{"n_head": 3, "n_kv_head": 3, "positions": "learned", "init_std_up": 0.0384, "lr": 0.00447, "weight_decay": 0.1, "grad_clip": 1.0, "decay_shape": "linear", "dataset": "wikipedia_en"}
Each number is 200 + 30 x the weight over its row's rms, rounded and kept within 0 to 999. Layers, rows and columns count from 0. The size before them is the row's rms in percent of the matrix's.

# layer 6 MLP down (transposed), 768x192, rms 0.107, rows 470-506, columns 96-191
086,228,170,204,220,209,278,130,217,196,162,265,193,211,222,199,195,218,206,236,211,217,199,153,193,207,175,243,193,235,180,225,235,245,171,213,264,207,197,203,153,185,173,213,196,190,235,154,233,195,174,208,233,197,249,218,240,168,221,242,217,267,208,226,209,220,178,181,166,194,245,163,161,196,220,183,242,195,111,145,204,207,158,237,219,197,184,182,223,112,220,221,205,157,223,132,203
093,145,197,223,234,178,212,179,190,207,178,245,202,165,255,236,171,173,174,197,237,226,250,183,213,205,195,211,178,252,269,181,225,209,159,210,153,214,210,204,259,202,200,201,192,197,184,189,172,195,197,179,205,269,218,220,217,224,198,149,200,184,161,207,182,211,194,209,146,200,244,167,198,212,285,200,224,260,152,192,156,229,202,190,208,167,211,174,184,201,258,216,203,262,213,197,223
107,163,226,183,204,163,180,238,246,205,247,161,251,206,219,209,206,200,239,173,197,182,164,199,180,213,168,169,187,225,195,207,193,217,192,201,162,195,184,244,172,162,235,183,165,244,211,160,194,264,140,185,199,197,264,189,165,213,179,186,231,206,202,147,260,187,173,229,192,209,210,171,199,218,177,217,246,183,174,194,171,227,175,206,171,163,172,177,264,204,169,198,187,184,187,197,213
099,234,201,230,195,227,238,236,200,211,203,188,190,201,283,170,234,250,172,209,200,153,203,176,250,133,229,205,183,208,197,167,199,232,195,192,286,177,143,147,180,212,171,190,144,253,176,228,175,202,184,207,243,183,190,180,197,171,191,223,259,214,202,187,198,233,142,106,204,234,168,167,214,140,197,187,231,200,218,222,200,179,186,161,195,177,205,184,153,199,221,183,216,198,141,211,183
089,223,127,208,202,206,186,256,159,181,210,256,161,188,203,241,204,156,194,207,145,223,152,213,201,187,207,212,149,256,196,211,223,170,218,202,233,241,199,174,195,155,192,180,203,207,174,248,130,207,223,143,201,175,193,197,203,191,214,199,229,200,227,197,254,121,127,183,170,189,170,195,184,199,175,155,165,223,180,194,189,196,215,154,236,178,159,187,219,145,201,146,210,200,174,195,253
092,201,252,206,175,236,215,203,237,208,143,221,262,182,152,257,241,166,223,184,215,196,231,212,153,153,176,212,202,93,191,210,149,220,205,220,215,229,145,202,209,198,217,208,188,224,188,200,186,260,181,163,238,238,210,145,247,141,153,222,209,200,224,104,222,195,211,231,176,220,201,204,184,202,183,212,224,239,203,153,216,180,210,175,206,262,160,181,170,224,168,149,159,202,161,202,177
102,115,164,195,201,191,178,226,172,257,211,203,178,186,175,230,177,162,132,230,233,238,200,186,198,201,189,162,212,183,247,210,215,226,227,213,202,221,203,209,216,197,156,181,148,211,214,200,178,224,149,192,161,246,214,195,146,217,223,272,182,192,162,176,162,203,156,155,160,178,180,215,226,197,156,171,200,228,162,190,265,187,204,169,191,192,155,219,214,194,180,280,193,250,215,203,249
098,172,202,194,196,165,235,206,224,186,206,209,177,217,172,180,187,221,194,182,219,187,175,184,275,196,143,197,260,221,194,188,167,221,206,231,150,97,181,181,207,178,143,200,266,232,206,175,213,194,298,169,174,223,220,235,225,172,226,171,189,221,193,234,208,204,149,188,217,218,251,155,185,247,191,180,221,205,262,182,215,209,183,239,230,202,196,171,215,186,180,252,209,166,183,256,178
104,191,204,228,233,220,235,168,232,185,238,140,234,241,179,163,219,142,223,227,178,211,204,217,194,227,251,150,276,211,201,217,181,191,249,205,157,178,150,186,174,178,197,229,218,165,223,167,232,179,237,198,165,209,121,216,224,193,240,216,174,165,190,186,197,163,199,157,205,189,256,211,185,200,251,189,228,187,200,228,167,179,185,186,208,194,212,164,197,188,239,171,234,201,195,201,208
107,218,200,188,186,154,188,220,198,210,116,160,189,208,262,236,205,235,200,220,215,209,187,240,170,237,213,299,201,136,190,216,239,212,197,237,212,221,184,231,215,238,161,240,208,188,228,163,223,252,185,197,208,233,179,125,216,230,198,233,211,217,171,184,195,231,202,191,172,232,247,148,230,169,199,221,267,200,231,191,229,158,161,186,217,182,234,194,170,163,181,191,166,216,228,159,173
086,209,210,132,221,154,167,217,182,147,172,228,133,184,213,201,214,237,174,146,218,237,202,171,229,213,211,183,196,153,124,203,238,172,236,161,240,227,218,211,214,189,207,194,190,178,163,171,217,205,224,191,189,200,175,197,179,183,222,200,180,228,251,193,156,229,225,183,224,192,229,256,175,251,202,198,201,248,192,208,158,219,199,204,215,175,197,205,210,225,176,256,171,218,181,175,236
096,214,213,188,206,162,208,180,155,181,178,152,196,176,198,231,226,189,195,214,221,215,169,175,198,235,196,265,262,178,180,169,212,235,200,187,194,196,168,190,235,187,217,151,223,216,220,186,192,169,215,165,210,178,180,175,170,150,190,158,208,177,214,169,224,233,246,229,199,249,212,186,202,205,157,193,149,118,251,226,258,237,222,204,187,288,207,189,224,172,162,209,193,202,168,177,233
091,224,211,182,198,191,152,189,237,193,179,221,230,189,166,207,168,244,183,225,243,215,192,211,245,203,178,204,217,172,152,196,242,132,262,190,143,271,193,147,171,194,217,214,221,244,207,208,219,202,196,206,254,144,178,218,240,244,238,204,154,226,206,219,161,275,202,198,207,165,209,179,189,206,189,198,190,162,202,218,193,228,195,195,247,213,239,242,279,184,254,211,192,212,165,173,195
098,196,221,178,158,186,192,226,174,188,206,212,198,181,173,219,198,194,192,148,203,182,175,202,277,151,228,201,192,198,196,195,184,219,246,177,235,198,207,216,209,201,180,218,206,157,189,219,193,186,176,188,236,184,186,208,145,200,211,222,232,223,191,279,221,169,286,192,174,194,216,256,183,193,142,182,176,237,160,255,210,231,202,215,189,126,231,161,197,272,281,227,170,248,205,214,178
085,178,170,197,172,185,200,212,228,223,207,187,194,224,212,224,198,157,215,201,195,191,180,202,217,201,226,205,195,185,156,262,191,161,224,201,231,213,224,162,147,198,166,195,173,156,189,195,236,176,216,142,129,194,230,235,226,216,199,176,207,233,204,163,232,216,187,177,211,213,234,230,182,225,181,159,205,183,199,198,160,211,212,231,164,172,211,176,179,134,187,195,237,173,112,196,244
097,174,229,162,123,177,220,209,198,235,199,202,211,173,216,204,170,196,204,167,183,177,202,220,221,228,217,194,199,248,176,221,166,167,197,211,218,163,213,259,190,211,212,205,146,187,204,154,188,222,206,194,214,203,275,179,190,210,216,214,220,201,192,201,209,158,173,267,134,201,211,188,201,206,198,176,128,186,168,198,153,206,151,208,215,205,221,204,174,209,240,195,179,238,213,239,230
086,155,190,217,157,185,216,167,246,131,180,203,206,215,219,170,261,201,181,150,152,218,217,188,217,158,219,158,244,216,158,213,135,174,163,227,228,194,174,203,189,231,140,183,225,230,198,182,295,202,181,180,249,220,184,158,171,147,195,232,112,214,207,211,224,229,127,212,201,224,215,164,233,190,198,201,229,249,209,207,215,201,210,189,236,190,232,186,161,222,207,207,211,176,225,175,250
101,131,192,187,215,195,116,213,222,232,184,155,175,217,198,222,222,211,208,228,187,188,179,210,225,199,165,203,221,158,222,193,178,138,223,235,136,172,204,203,216,223,185,207,205,231,202,196,213,197,221,171,192,260,178,192,170,132,207,180,216,187,236,206,188,147,246,222,195,178,118,184,157,246,231,212,165,241,197,218,228,201,179,182,213,205,205,217,223,221,223,173,166,211,142,214,202
102,258,259,222,166,196,193,199,196,181,181,257,187,177,205,208,202,194,148,167,194,155,185,195,197,212,159,231,173,176,206,245,240,178,267,215,201,224,167,215,207,188,173,210,153,250,239,173,181,254,180,162,247,201,177,249,206,179,228,205,145,198,171,158,210,213,201,165,176,226,191,200,233,183,195,236,217,230,191,220,230,203,187,192,182,210,176,204,232,235,242,231,164,164,239,129,185
102,250,232,252,220,235,159,219,198,198,183,204,249,184,175,241,177,202,154,225,200,206,224,174,223,169,176,176,237,199,223,228,151,180,214,155,242,183,158,262,202,204,214,213,222,147,206,187,192,162,210,201,155,186,166,205,229,231,188,169,209,240,196,165,173,217,214,193,201,165,195,235,188,205,175,228,132,190,191,177,183,209,220,196,257,193,180,227,193,199,205,154,139,201,190,215,190
100,172,236,240,201,198,196,159,227,225,180,185,203,183,202,129,285,221,202,187,163,183,213,219,189,219,205,240,223,204,192,202,227,213,194,211,250,228,223,147,235,229,218,209,198,199,191,209,222,161,187,231,182,167,196,206,201,169,246,174,247,217,207,220,217,137,159,227,217,201,150,158,193,174,214,206,209,175,250,163,103,168,173,192,197,209,187,215,223,222,181,227,198,212,160,196,192
105,196,209,215,275,229,230,194,190,179,280,202,168,255,167,221,186,152,235,196,199,173,228,219,195,182,209,210,240,201,240,219,203,203,244,214,227,260,246,216,227,239,194,212,180,214,182,169,201,183,241,177,212,183,198,152,184,215,225,208,206,215,210,169,173,245,151,166,221,151,209,180,214,196,245,186,233,197,181,197,139,181,202,167,210,205,191,150,157,185,235,208,177,254,171,189,180
089,198,182,173,159,193,228,233,194,173,223,237,211,215,214,208,139,199,211,203,165,213,221,217,233,193,207,169,229,198,141,189,210,178,221,233,188,240,238,214,216,225,185,223,200,186,249,164,197,223,200,150,204,181,188,149,202,243,240,201,219,168,243,155,160,183,203,220,182,210,225,194,209,191,231,173,187,199,216,172,159,176,221,147,243,181,223,232,159,223,195,165,180,215,216,200,237
096,184,231,222,227,205,203,166,238,250,212,176,202,190,222,185,246,145,163,218,215,195,145,157,213,196,188,210,221,275,213,194,205,205,178,191,126,204,130,180,168,200,221,187,173,162,242,210,169,185,156,241,160,243,211,171,221,210,224,218,224,144,198,221,203,200,194,237,207,209,160,189,277,188,257,164,250,186,187,189,198,214,178,208,248,192,256,207,223,161,140,198,229,217,213,185,206
111,188,217,233,217,195,197,164,200,210,259,252,194,215,231,265,204,199,191,158,185,220,203,169,231,177,210,194,199,208,227,165,239,165,276,197,233,192,217,223,206,198,177,212,173,258,250,199,204,213,192,191,194,227,270,184,224,176,204,233,186,217,198,211,184,171,161,160,170,181,241,196,219,169,175,196,207,169,263,164,257,203,200,206,184,208,201,207,258,182,153,208,162,180,162,195,169
093,165,236,145,173,205,189,186,188,208,199,136,201,210,162,196,201,153,272,194,178,164,190,223,208,226,181,221,233,226,203,201,231,212,215,230,186,190,142,186,150,207,179,148,222,199,220,126,201,178,194,192,157,204,191,150,192,281,234,232,225,139,229,174,192,182,212,221,156,194,159,192,190,227,227,194,195,215,216,223,192,203,152,146,194,226,183,253,181,209,156,154,147,196,195,209,186
100,194,200,222,183,204,223,220,214,230,234,177,98,207,211,188,207,186,244,155,177,182,201,193,195,196,178,177,228,235,156,193,195,198,197,179,161,197,237,213,187,196,220,196,203,196,245,229,189,183,216,177,252,197,192,230,174,162,230,219,185,206,171,193,179,235,182,215,191,177,173,200,209,206,191,184,199,202,224,112,209,189,169,237,248,202,205,165,198,205,231,220,208,156,183,204,253
101,208,185,210,171,198,210,177,185,188,179,158,193,191,217,251,190,266,136,234,257,163,199,221,210,209,208,165,180,204,200,219,175,263,206,220,188,191,209,182,181,284,184,209,199,126,217,191,251,186,151,142,188,242,181,213,204,201,229,183,203,193,156,188,245,149,276,219,199,144,199,225,233,222,190,243,220,197,149,205,217,190,231,212,223,191,197,150,190,204,243,217,179,213,228,153,167
110,204,210,137,159,221,176,150,188,221,191,252,208,176,226,158,174,177,129,163,208,222,216,230,191,196,191,183,214,174,199,215,165,207,213,187,231,183,195,196,192,181,223,169,228,185,241,263,160,200,205,205,190,208,221,209,162,191,157,180,219,168,192,210,229,223,163,232,184,167,185,198,205,169,167,193,212,246,171,199,186,191,206,170,172,209,167,217,148,214,233,234,181,240,200,192,210
097,220,178,190,186,191,217,274,195,240,175,262,239,241,214,197,254,184,253,245,196,236,180,198,222,172,181,129,204,213,199,145,159,226,165,160,196,206,213,204,184,200,206,212,215,194,235,135,173,241,228,164,233,213,209,173,156,162,188,167,198,188,172,186,161,201,250,244,249,201,192,182,199,199,175,249,191,215,177,218,174,183,167,201,220,217,198,231,227,162,172,205,180,189,184,242,201
092,206,171,199,182,199,257,161,220,223,165,171,239,179,199,241,166,161,185,185,261,214,191,194,161,215,170,194,205,196,182,207,190,181,255,204,183,198,159,189,224,254,189,222,191,174,208,203,150,238,206,172,195,203,151,198,183,159,180,225,231,204,269,217,212,188,275,176,217,169,155,193,204,196,225,218,177,196,123,179,219,192,205,222,196,259,208,226,210,231,232,191,243,213,150,202,217
110,248,274,197,241,204,193,223,202,217,174,176,178,156,223,225,224,226,125,264,250,181,187,179,212,215,235,188,163,227,181,179,244,191,188,181,245,184,187,194,200,227,171,161,205,178,188,195,223,220,184,223,208,249,183,126,179,149,270,247,199,181,229,215,238,231,191,230,165,219,178,241,178,239,221,269,175,231,163,188,189,206,155,191,235,207,231,228,164,173,162,213,180,189,232,174,121
102,176,203,184,243,120,198,177,196,203,188,198,169,221,167,255,128,201,150,174,123,200,196,241,210,209,193,215,210,206,186,221,230,194,198,177,230,243,238,195,136,219,201,227,216,186,238,249,184,235,216,241,169,259,204,199,179,248,222,220,166,205,182,187,175,219,230,209,254,145,222,247,165,187,234,171,229,162,190,198,197,199,203,210,239,156,184,184,196,180,179,229,174,174,216,196,187
107,243,166,188,200,220,221,232,177,186,204,250,190,168,234,284,157,246,253,202,178,152,212,201,231,220,195,222,223,186,212,229,230,245,150,226,180,212,192,209,177,232,193,201,175,196,211,224,213,250,155,206,164,166,232,194,260,158,127,181,229,191,167,206,196,194,201,201,167,188,258,190,218,131,158,174,188,138,203,226,220,191,146,191,201,178,216,180,244,265,216,203,235,225,221,218,184
113,215,234,176,176,108,216,217,174,157,138,223,200,224,199,224,190,177,199,197,231,194,131,178,226,204,191,249,181,200,157,240,209,252,189,211,187,212,165,177,172,221,191,251,196,152,180,277,224,241,159,139,117,202,243,171,228,173,206,181,233,179,204,179,200,166,193,210,224,193,204,222,171,159,224,205,215,159,189,185,200,149,208,155,245,179,148,155,253,204,151,212,230,187,157,232,177
106,222,178,171,210,190,225,252,198,177,177,170,221,155,240,175,195,203,191,239,178,250,188,211,185,210,182,177,189,188,243,157,192,212,191,227,223,194,151,217,195,173,235,259,233,204,166,202,181,176,192,177,194,223,197,191,218,203,259,215,230,242,193,179,158,219,203,195,225,180,209,235,157,195,215,238,193,174,214,248,211,209,175,226,199,192,176,135,225,161,163,250,224,185,189,210,142
092,244,227,149,206,177,182,213,177,162,207,220,178,219,184,217,199,216,261,161,161,273,240,133,176,217,205,183,151,213,236,213,181,232,191,197,185,193,155,237,148,199,212,228,187,139,169,137,190,198,193,174,179,256,177,180,175,230,198,225,211,201,126,159,182,205,191,203,197,206,220,212,211,167,186,215,172,202,226,211,192,212,194,198,221,226,226,223,250,193,207,153,259,244,238,186,177
# layer 6 MLP up, 768x192, rms 0.115, rows 471-506, columns 96-191
092,202,174,204,200,169,235,182,152,203,218,151,191,155,182,162,251,193,189,211,206,240,243,189,161,203,167,155,153,204,231,154,224,271,184,132,165,200,154,161,235,162,232,205,174,202,190,176,161,247,194,144,165,200,200,233,244,270,175,232,196,183,225,190,247,212,236,227,185,205,182,214,237,266,153,225,168,192,219,185,207,210,204,226,170,184,216,193,214,121,211,174,208,257,187,199,221
110,193,151,232,209,170,140,201,227,166,200,212,236,263,253,149,230,188,193,252,215,190,211,171,224,204,238,210,202,250,210,203,173,165,215,218,274,150,157,176,219,211,210,227,241,247,154,286,187,212,223,213,180,268,228,214,165,208,184,207,192,242,221,199,170,189,147,216,211,214,200,188,216,272,173,218,237,192,197,169,215,223,141,210,179,171,195,188,225,211,217,187,159,129,202,242,184
099,140,222,212,245,215,192,220,196,120,216,197,194,181,194,194,219,238,195,214,218,153,202,214,103,194,176,148,225,173,190,153,228,202,221,168,171,221,216,213,179,228,288,215,256,221,210,171,183,196,214,236,187,241,200,212,255,215,226,178,165,216,230,288,160,198,230,256,232,171,199,175,205,214,215,205,219,195,257,160,175,231,201,223,187,169,191,190,221,209,216,217,199,176,187,245,172
096,146,204,175,217,182,250,183,213,220,198,154,177,248,177,182,205,173,183,167,240,117,206,227,183,249,194,200,189,188,183,196,240,204,131,239,152,186,177,208,210,219,186,166,225,240,156,152,192,213,149,192,215,174,216,185,231,132,148,224,154,185,220,200,241,258,233,236,164,184,196,137,215,196,199,213,201,227,216,230,169,140,149,189,174,200,194,162,228,215,223,174,197,213,178,187,156
086,188,199,193,203,191,236,227,181,239,190,194,192,178,208,195,201,231,200,214,180,245,187,206,209,137,228,141,200,227,135,210,218,165,181,173,212,215,272,193,188,183,217,212,214,225,234,208,279,219,165,203,179,213,189,262,181,205,262,216,194,186,183,189,202,186,135,151,201,214,110,191,221,209,148,246,225,149,167,202,183,235,231,232,252,155,169,142,158,191,220,219,240,160,178,233,204
103,207,207,200,198,237,177,115,208,184,250,228,160,267,177,190,226,181,205,167,229,134,173,208,225,198,192,198,192,261,218,206,126,146,190,161,194,205,177,140,182,234,219,175,179,256,201,260,136,193,251,124,207,219,188,175,159,193,218,164,211,217,156,209,226,197,192,180,220,207,210,247,149,181,217,189,192,193,251,264,179,220,216,180,164,156,226,190,169,201,209,214,199,200,229,213,227
100,233,185,180,127,208,161,208,212,209,169,154,137,233,220,170,220,138,222,252,178,183,255,221,206,178,194,211,147,209,181,197,227,186,180,265,207,190,153,228,254,155,231,151,228,157,230,248,213,206,244,235,231,206,195,186,150,231,209,159,219,229,228,236,228,175,193,212,204,194,193,203,173,236,226,196,176,210,200,205,242,259,188,231,165,170,199,221,175,190,97,207,189,185,182,189,181
100,237,195,224,210,227,171,133,191,233,287,207,185,197,233,218,215,177,193,209,168,183,186,253,198,160,237,217,195,175,204,223,238,164,184,201,190,180,213,228,183,195,257,154,169,228,171,216,214,222,194,205,258,193,178,242,148,214,204,238,152,227,162,220,236,202,183,217,191,191,238,190,202,194,195,172,138,207,254,168,192,166,228,152,199,171,208,154,211,201,154,164,205,167,231,196,157
102,219,171,191,153,174,242,204,146,202,207,212,242,149,229,215,253,201,208,243,167,179,242,215,197,186,229,144,195,243,167,245,219,235,196,202,229,200,226,141,209,188,186,233,205,232,223,167,217,218,148,203,159,205,181,178,227,206,172,215,132,180,182,225,253,180,202,186,163,216,206,178,186,126,177,201,170,153,158,182,190,144,202,223,193,214,220,205,204,168,153,202,159,188,236,206,138
093,198,167,171,252,163,167,191,188,226,241,230,191,266,227,183,181,213,104,195,208,190,182,222,243,216,215,182,191,154,236,179,203,179,155,193,148,204,209,233,201,241,272,200,195,232,175,183,213,230,196,251,193,136,204,171,153,219,212,179,262,155,221,166,204,250,238,181,202,135,236,181,208,205,203,223,239,198,227,216,214,120,179,217,188,231,193,187,184,180,236,174,202,234,190,185,167
096,220,212,210,211,261,230,190,159,202,253,197,137,193,191,190,188,204,186,210,181,225,168,226,206,225,179,176,174,184,224,219,204,211,137,202,208,160,211,207,201,148,194,246,239,234,135,221,216,204,161,216,201,179,183,176,206,212,177,210,185,161,226,207,226,191,182,208,199,187,194,206,241,237,214,210,199,228,161,181,203,181,223,227,229,131,204,167,187,244,195,156,216,238,213,327,125
087,217,208,201,208,176,178,168,132,171,231,226,148,266,224,216,225,219,160,231,179,178,163,223,188,212,223,195,189,203,227,199,239,213,189,178,248,130,215,242,198,183,231,145,188,165,171,214,229,147,195,184,175,172,180,188,198,204,169,171,252,231,205,214,200,213,203,188,223,190,192,263,173,204,191,156,218,215,224,154,210,193,192,213,149,224,228,216,196,139,212,165,165,165,197,184,242
100,198,231,187,207,211,246,155,239,182,194,215,219,251,226,154,221,161,231,232,228,147,196,222,171,227,168,227,116,119,189,121,122,222,178,232,172,217,183,187,198,257,208,202,219,242,183,259,221,180,181,185,210,164,203,207,182,217,222,177,157,227,227,238,167,159,224,195,204,204,182,200,210,195,212,180,204,183,234,231,245,139,170,185,210,166,193,229,179,194,183,189,165,168,148,218,178
087,164,198,256,227,241,207,217,185,211,200,180,144,215,164,160,187,209,221,202,163,208,174,238,218,221,212,203,196,214,201,180,233,219,205,162,199,169,224,180,219,229,174,156,219,245,212,160,157,239,266,149,205,199,239,227,218,147,179,172,210,223,220,209,169,263,196,222,181,220,177,234,194,220,247,188,222,175,215,164,195,213,236,181,179,226,209,206,238,184,211,171,235,187,223,219,167
097,214,178,125,262,224,226,262,206,204,207,202,217,181,139,227,176,160,201,234,221,199,190,154,198,168,202,133,188,182,194,192,195,186,189,178,226,191,190,151,169,175,179,224,219,200,216,144,203,180,179,267,222,141,231,178,206,224,183,216,199,184,168,209,177,215,203,136,188,130,191,249,189,256,209,146,220,211,204,223,190,188,203,168,231,186,214,188,189,205,158,210,196,250,252,224,218
094,161,230,198,236,178,168,198,163,177,146,179,179,238,214,150,206,222,179,242,203,183,229,214,163,216,169,161,203,204,167,199,227,235,171,191,195,187,235,230,218,188,245,193,174,220,174,194,176,177,167,134,220,167,196,259,236,219,196,238,214,215,195,162,226,221,227,183,226,256,198,224,119,224,170,216,231,231,241,185,154,162,208,162,204,157,232,210,200,154,115,221,224,215,193,210,191
098,228,222,195,168,158,200,194,151,155,225,201,237,181,150,213,217,179,187,192,156,263,188,162,182,202,211,148,217,176,205,200,211,214,161,234,203,163,191,227,212,266,202,252,200,180,242,228,219,236,182,196,208,203,175,218,182,218,196,171,207,226,196,183,260,135,202,144,160,169,190,250,180,264,181,195,247,204,185,235,177,174,198,206,249,228,155,227,200,154,204,155,207,225,234,192,207
103,211,240,188,223,214,268,208,136,209,160,222,215,172,215,157,167,211,239,195,212,190,205,200,229,198,184,236,164,234,272,209,163,237,220,148,191,201,206,148,222,193,174,161,188,225,198,201,199,180,198,179,235,258,253,223,163,219,183,211,189,171,205,202,176,124,197,206,152,201,205,203,211,219,216,190,191,194,197,183,156,175,187,203,163,181,132,183,228,184,201,131,186,226,211,200,221
105,223,218,179,195,171,214,135,243,202,210,188,182,247,196,201,208,184,191,200,194,218,184,184,239,252,200,217,195,211,271,225,169,202,237,220,173,191,227,146,183,221,187,160,190,226,143,187,211,237,197,217,199,241,174,247,232,188,185,196,218,225,131,181,164,255,210,198,195,217,253,207,145,214,166,171,243,201,182,197,191,208,218,154,159,194,246,173,180,243,192,234,163,183,135,227,162
095,215,214,237,228,194,277,214,199,152,159,251,200,223,190,268,192,207,202,204,209,157,155,223,204,207,255,175,205,164,257,200,180,205,179,187,155,202,195,180,192,256,195,155,194,162,136,159,202,226,246,208,233,172,274,236,187,224,176,129,162,164,183,176,226,223,188,233,240,212,251,199,172,168,182,189,160,186,189,195,181,210,186,195,181,214,196,236,187,153,239,186,198,224,193,180,192
103,217,226,230,188,205,222,153,160,250,197,228,177,158,203,211,223,193,191,234,240,198,212,197,236,136,186,168,156,243,174,200,196,219,233,287,197,231,260,237,212,179,195,234,252,218,216,220,151,230,182,246,194,193,163,191,205,200,214,255,220,183,238,209,240,213,200,227,196,201,195,209,199,174,177,220,201,205,231,222,136,204,219,164,267,216,228,152,129,166,209,189,242,180,217,213,233
083,202,247,184,238,165,211,188,230,272,203,198,173,224,159,245,162,264,139,210,152,202,165,168,244,182,232,213,209,174,230,276,244,190,187,228,208,189,230,157,205,205,213,187,252,231,206,227,188,211,179,182,209,201,142,214,150,230,252,148,245,236,250,184,196,177,199,224,198,150,174,209,183,240,212,271,189,226,212,181,139,249,158,221,156,201,226,228,199,218,237,141,130,202,208,205,189
087,193,186,144,210,181,213,203,197,174,172,183,173,158,198,217,216,263,146,177,205,194,211,191,235,241,215,194,206,141,205,198,180,210,183,200,170,138,179,185,229,161,202,207,221,221,201,209,183,241,241,216,236,203,179,222,180,180,199,277,177,205,200,206,205,198,235,204,263,197,241,188,227,158,250,230,170,182,212,234,234,166,195,141,268,211,195,187,138,247,191,196,198,227,179,152,157
116,189,197,193,233,238,183,249,187,247,176,208,215,214,186,196,158,213,201,203,246,140,163,184,171,206,222,220,205,195,196,209,170,158,174,201,188,201,180,164,168,194,193,202,220,236,217,210,162,217,207,195,248,136,172,135,179,229,176,178,178,169,167,236,202,154,183,174,206,251,234,235,242,218,208,213,184,204,285,166,175,204,208,191,148,203,176,210,201,251,181,207,222,294,127,232,176
101,218,223,211,171,164,181,214,164,188,198,194,211,220,170,199,295,166,215,219,183,198,168,237,167,200,185,150,206,196,153,216,221,204,296,157,215,212,179,180,210,202,219,221,217,203,187,192,205,213,225,219,196,229,169,225,215,224,189,219,206,190,123,181,208,189,214,170,159,179,225,196,197,192,180,156,187,208,205,190,119,162,169,214,154,204,231,157,247,213,230,218,175,200,200,191,216
110,174,136,198,139,175,217,281,241,200,204,181,233,191,182,186,188,220,276,184,155,181,212,216,211,178,206,154,177,195,171,256,190,147,216,199,194,221,154,164,188,216,205,201,218,222,164,204,169,208,234,184,232,257,182,166,205,211,192,233,202,238,182,159,175,185,214,228,148,130,222,243,240,149,187,198,173,207,241,181,142,208,175,226,176,232,167,213,202,149,186,142,234,195,252,184,155
105,186,213,189,167,169,243,207,243,237,246,239,235,196,222,232,142,214,180,197,176,208,152,186,209,171,226,228,183,179,184,207,129,254,162,206,171,226,211,168,214,179,214,211,172,201,228,174,226,241,229,146,235,171,240,233,190,264,201,185,181,193,223,208,204,255,127,235,167,189,196,220,175,229,174,181,256,144,194,172,223,196,210,175,195,187,224,222,192,184,204,196,151,222,199,219,202
106,192,201,200,268,206,214,160,258,225,170,190,179,234,240,201,231,179,135,194,162,134,192,216,236,221,221,230,228,194,272,201,222,122,195,196,234,190,206,210,153,218,227,263,206,254,191,144,191,131,164,213,206,232,207,183,177,186,174,193,194,197,213,199,219,171,236,181,172,201,197,188,210,219,197,149,209,176,167,180,182,172,214,181,238,221,191,183,166,172,213,211,172,157,230,226,206
092,207,202,239,224,144,250,201,203,159,285,204,196,175,217,196,185,165,207,179,223,185,168,239,179,200,212,230,195,242,199,228,220,166,179,218,190,215,193,236,183,205,159,177,222,193,176,235,240,222,181,226,225,109,204,184,244,258,191,214,224,238,202,157,191,219,215,158,180,166,229,301,185,184,188,157,248,171,194,236,216,192,218,148,196,243,214,235,237,212,227,182,184,197,209,143,197
097,206,193,237,183,242,159,277,152,194,201,235,187,187,181,183,248,223,171,232,182,245,163,170,252,184,244,185,209,181,240,199,225,186,185,215,209,188,216,203,196,160,169,193,173,196,167,212,197,190,251,187,228,248,210,262,219,232,243,177,225,221,219,157,256,208,148,222,178,216,208,169,227,197,206,213,191,193,232,223,235,267,122,159,191,251,183,140,247,177,189,228,222,152,210,238,165
113,212,203,163,254,201,241,257,176,218,225,215,203,150,163,206,186,188,167,219,245,168,217,241,198,170,181,185,238,154,211,192,215,223,201,204,253,155,223,232,213,176,178,195,229,291,188,226,191,200,187,204,178,215,227,212,236,241,208,247,228,181,206,130,234,219,256,189,206,195,197,229,231,150,235,185,200,157,266,191,175,184,174,212,218,209,182,190,186,200,210,216,257,208,242,173,121
107,196,248,222,211,160,166,223,226,159,199,170,222,255,256,215,193,166,189,190,204,161,139,175,162,210,166,217,209,206,191,184,174,220,208,171,222,158,265,256,223,190,230,273,220,184,214,241,174,168,165,196,211,198,202,147,156,273,236,221,146,226,183,198,169,196,173,208,148,187,205,186,182,180,134,213,198,218,191,214,190,197,201,161,211,242,135,217,215,160,197,213,187,225,199,267,205
104,220,163,215,227,257,226,225,127,181,233,191,156,200,177,164,232,211,234,186,218,197,237,244,183,146,221,163,184,177,170,268,230,221,158,154,222,208,187,181,218,230,189,195,203,196,230,246,201,228,228,221,207,199,212,177,184,227,233,169,221,233,183,147,197,223,206,207,249,207,220,180,194,176,201,203,188,181,168,190,238,225,178,197,181,206,179,161,181,184,211,155,266,249,254,209,169
109,214,133,204,190,245,177,177,223,235,194,197,223,260,191,196,226,168,185,199,188,201,177,209,236,209,230,202,156,185,201,207,154,199,184,172,190,226,234,226,150,162,200,218,221,195,190,186,253,155,191,227,151,209,220,206,217,190,225,207,256,203,186,237,295,189,213,170,197,214,157,159,234,226,174,179,182,149,193,207,205,191,243,172,163,207,204,177,167,203,138,134,216,216,234,225,199
113,191,205,164,222,227,165,223,191,184,196,211,208,174,184,227,205,228,183,148,165,214,203,193,187,178,235,206,209,194,159,240,258,245,163,158,192,207,289,143,197,201,166,188,204,188,269,237,221,179,151,176,220,200,221,243,180,177,168,184,172,222,183,215,209,189,225,179,205,261,292,253,146,265,212,202,213,218,220,165,204,258,200,213,297,199,198,187,225,216,189,227,187,201,178,223,187
093,250,144,217,191,218,191,209,182,245,246,187,218,184,202,180,190,199,216,191,233,123,216,289,202,179,184,238,202,183,189,201,220,185,164,171,217,197,258,168,220,195,173,201,201,227,201,230,199,174,248,202,288,177,210,223,166,202,191,181,202,205,224,231,201,188,139,185,242,196,193,245,170,185,261,185,192,195,168,207,171,224,175,173,182,167,230,179,203,243,167,200,139,200,173,188,208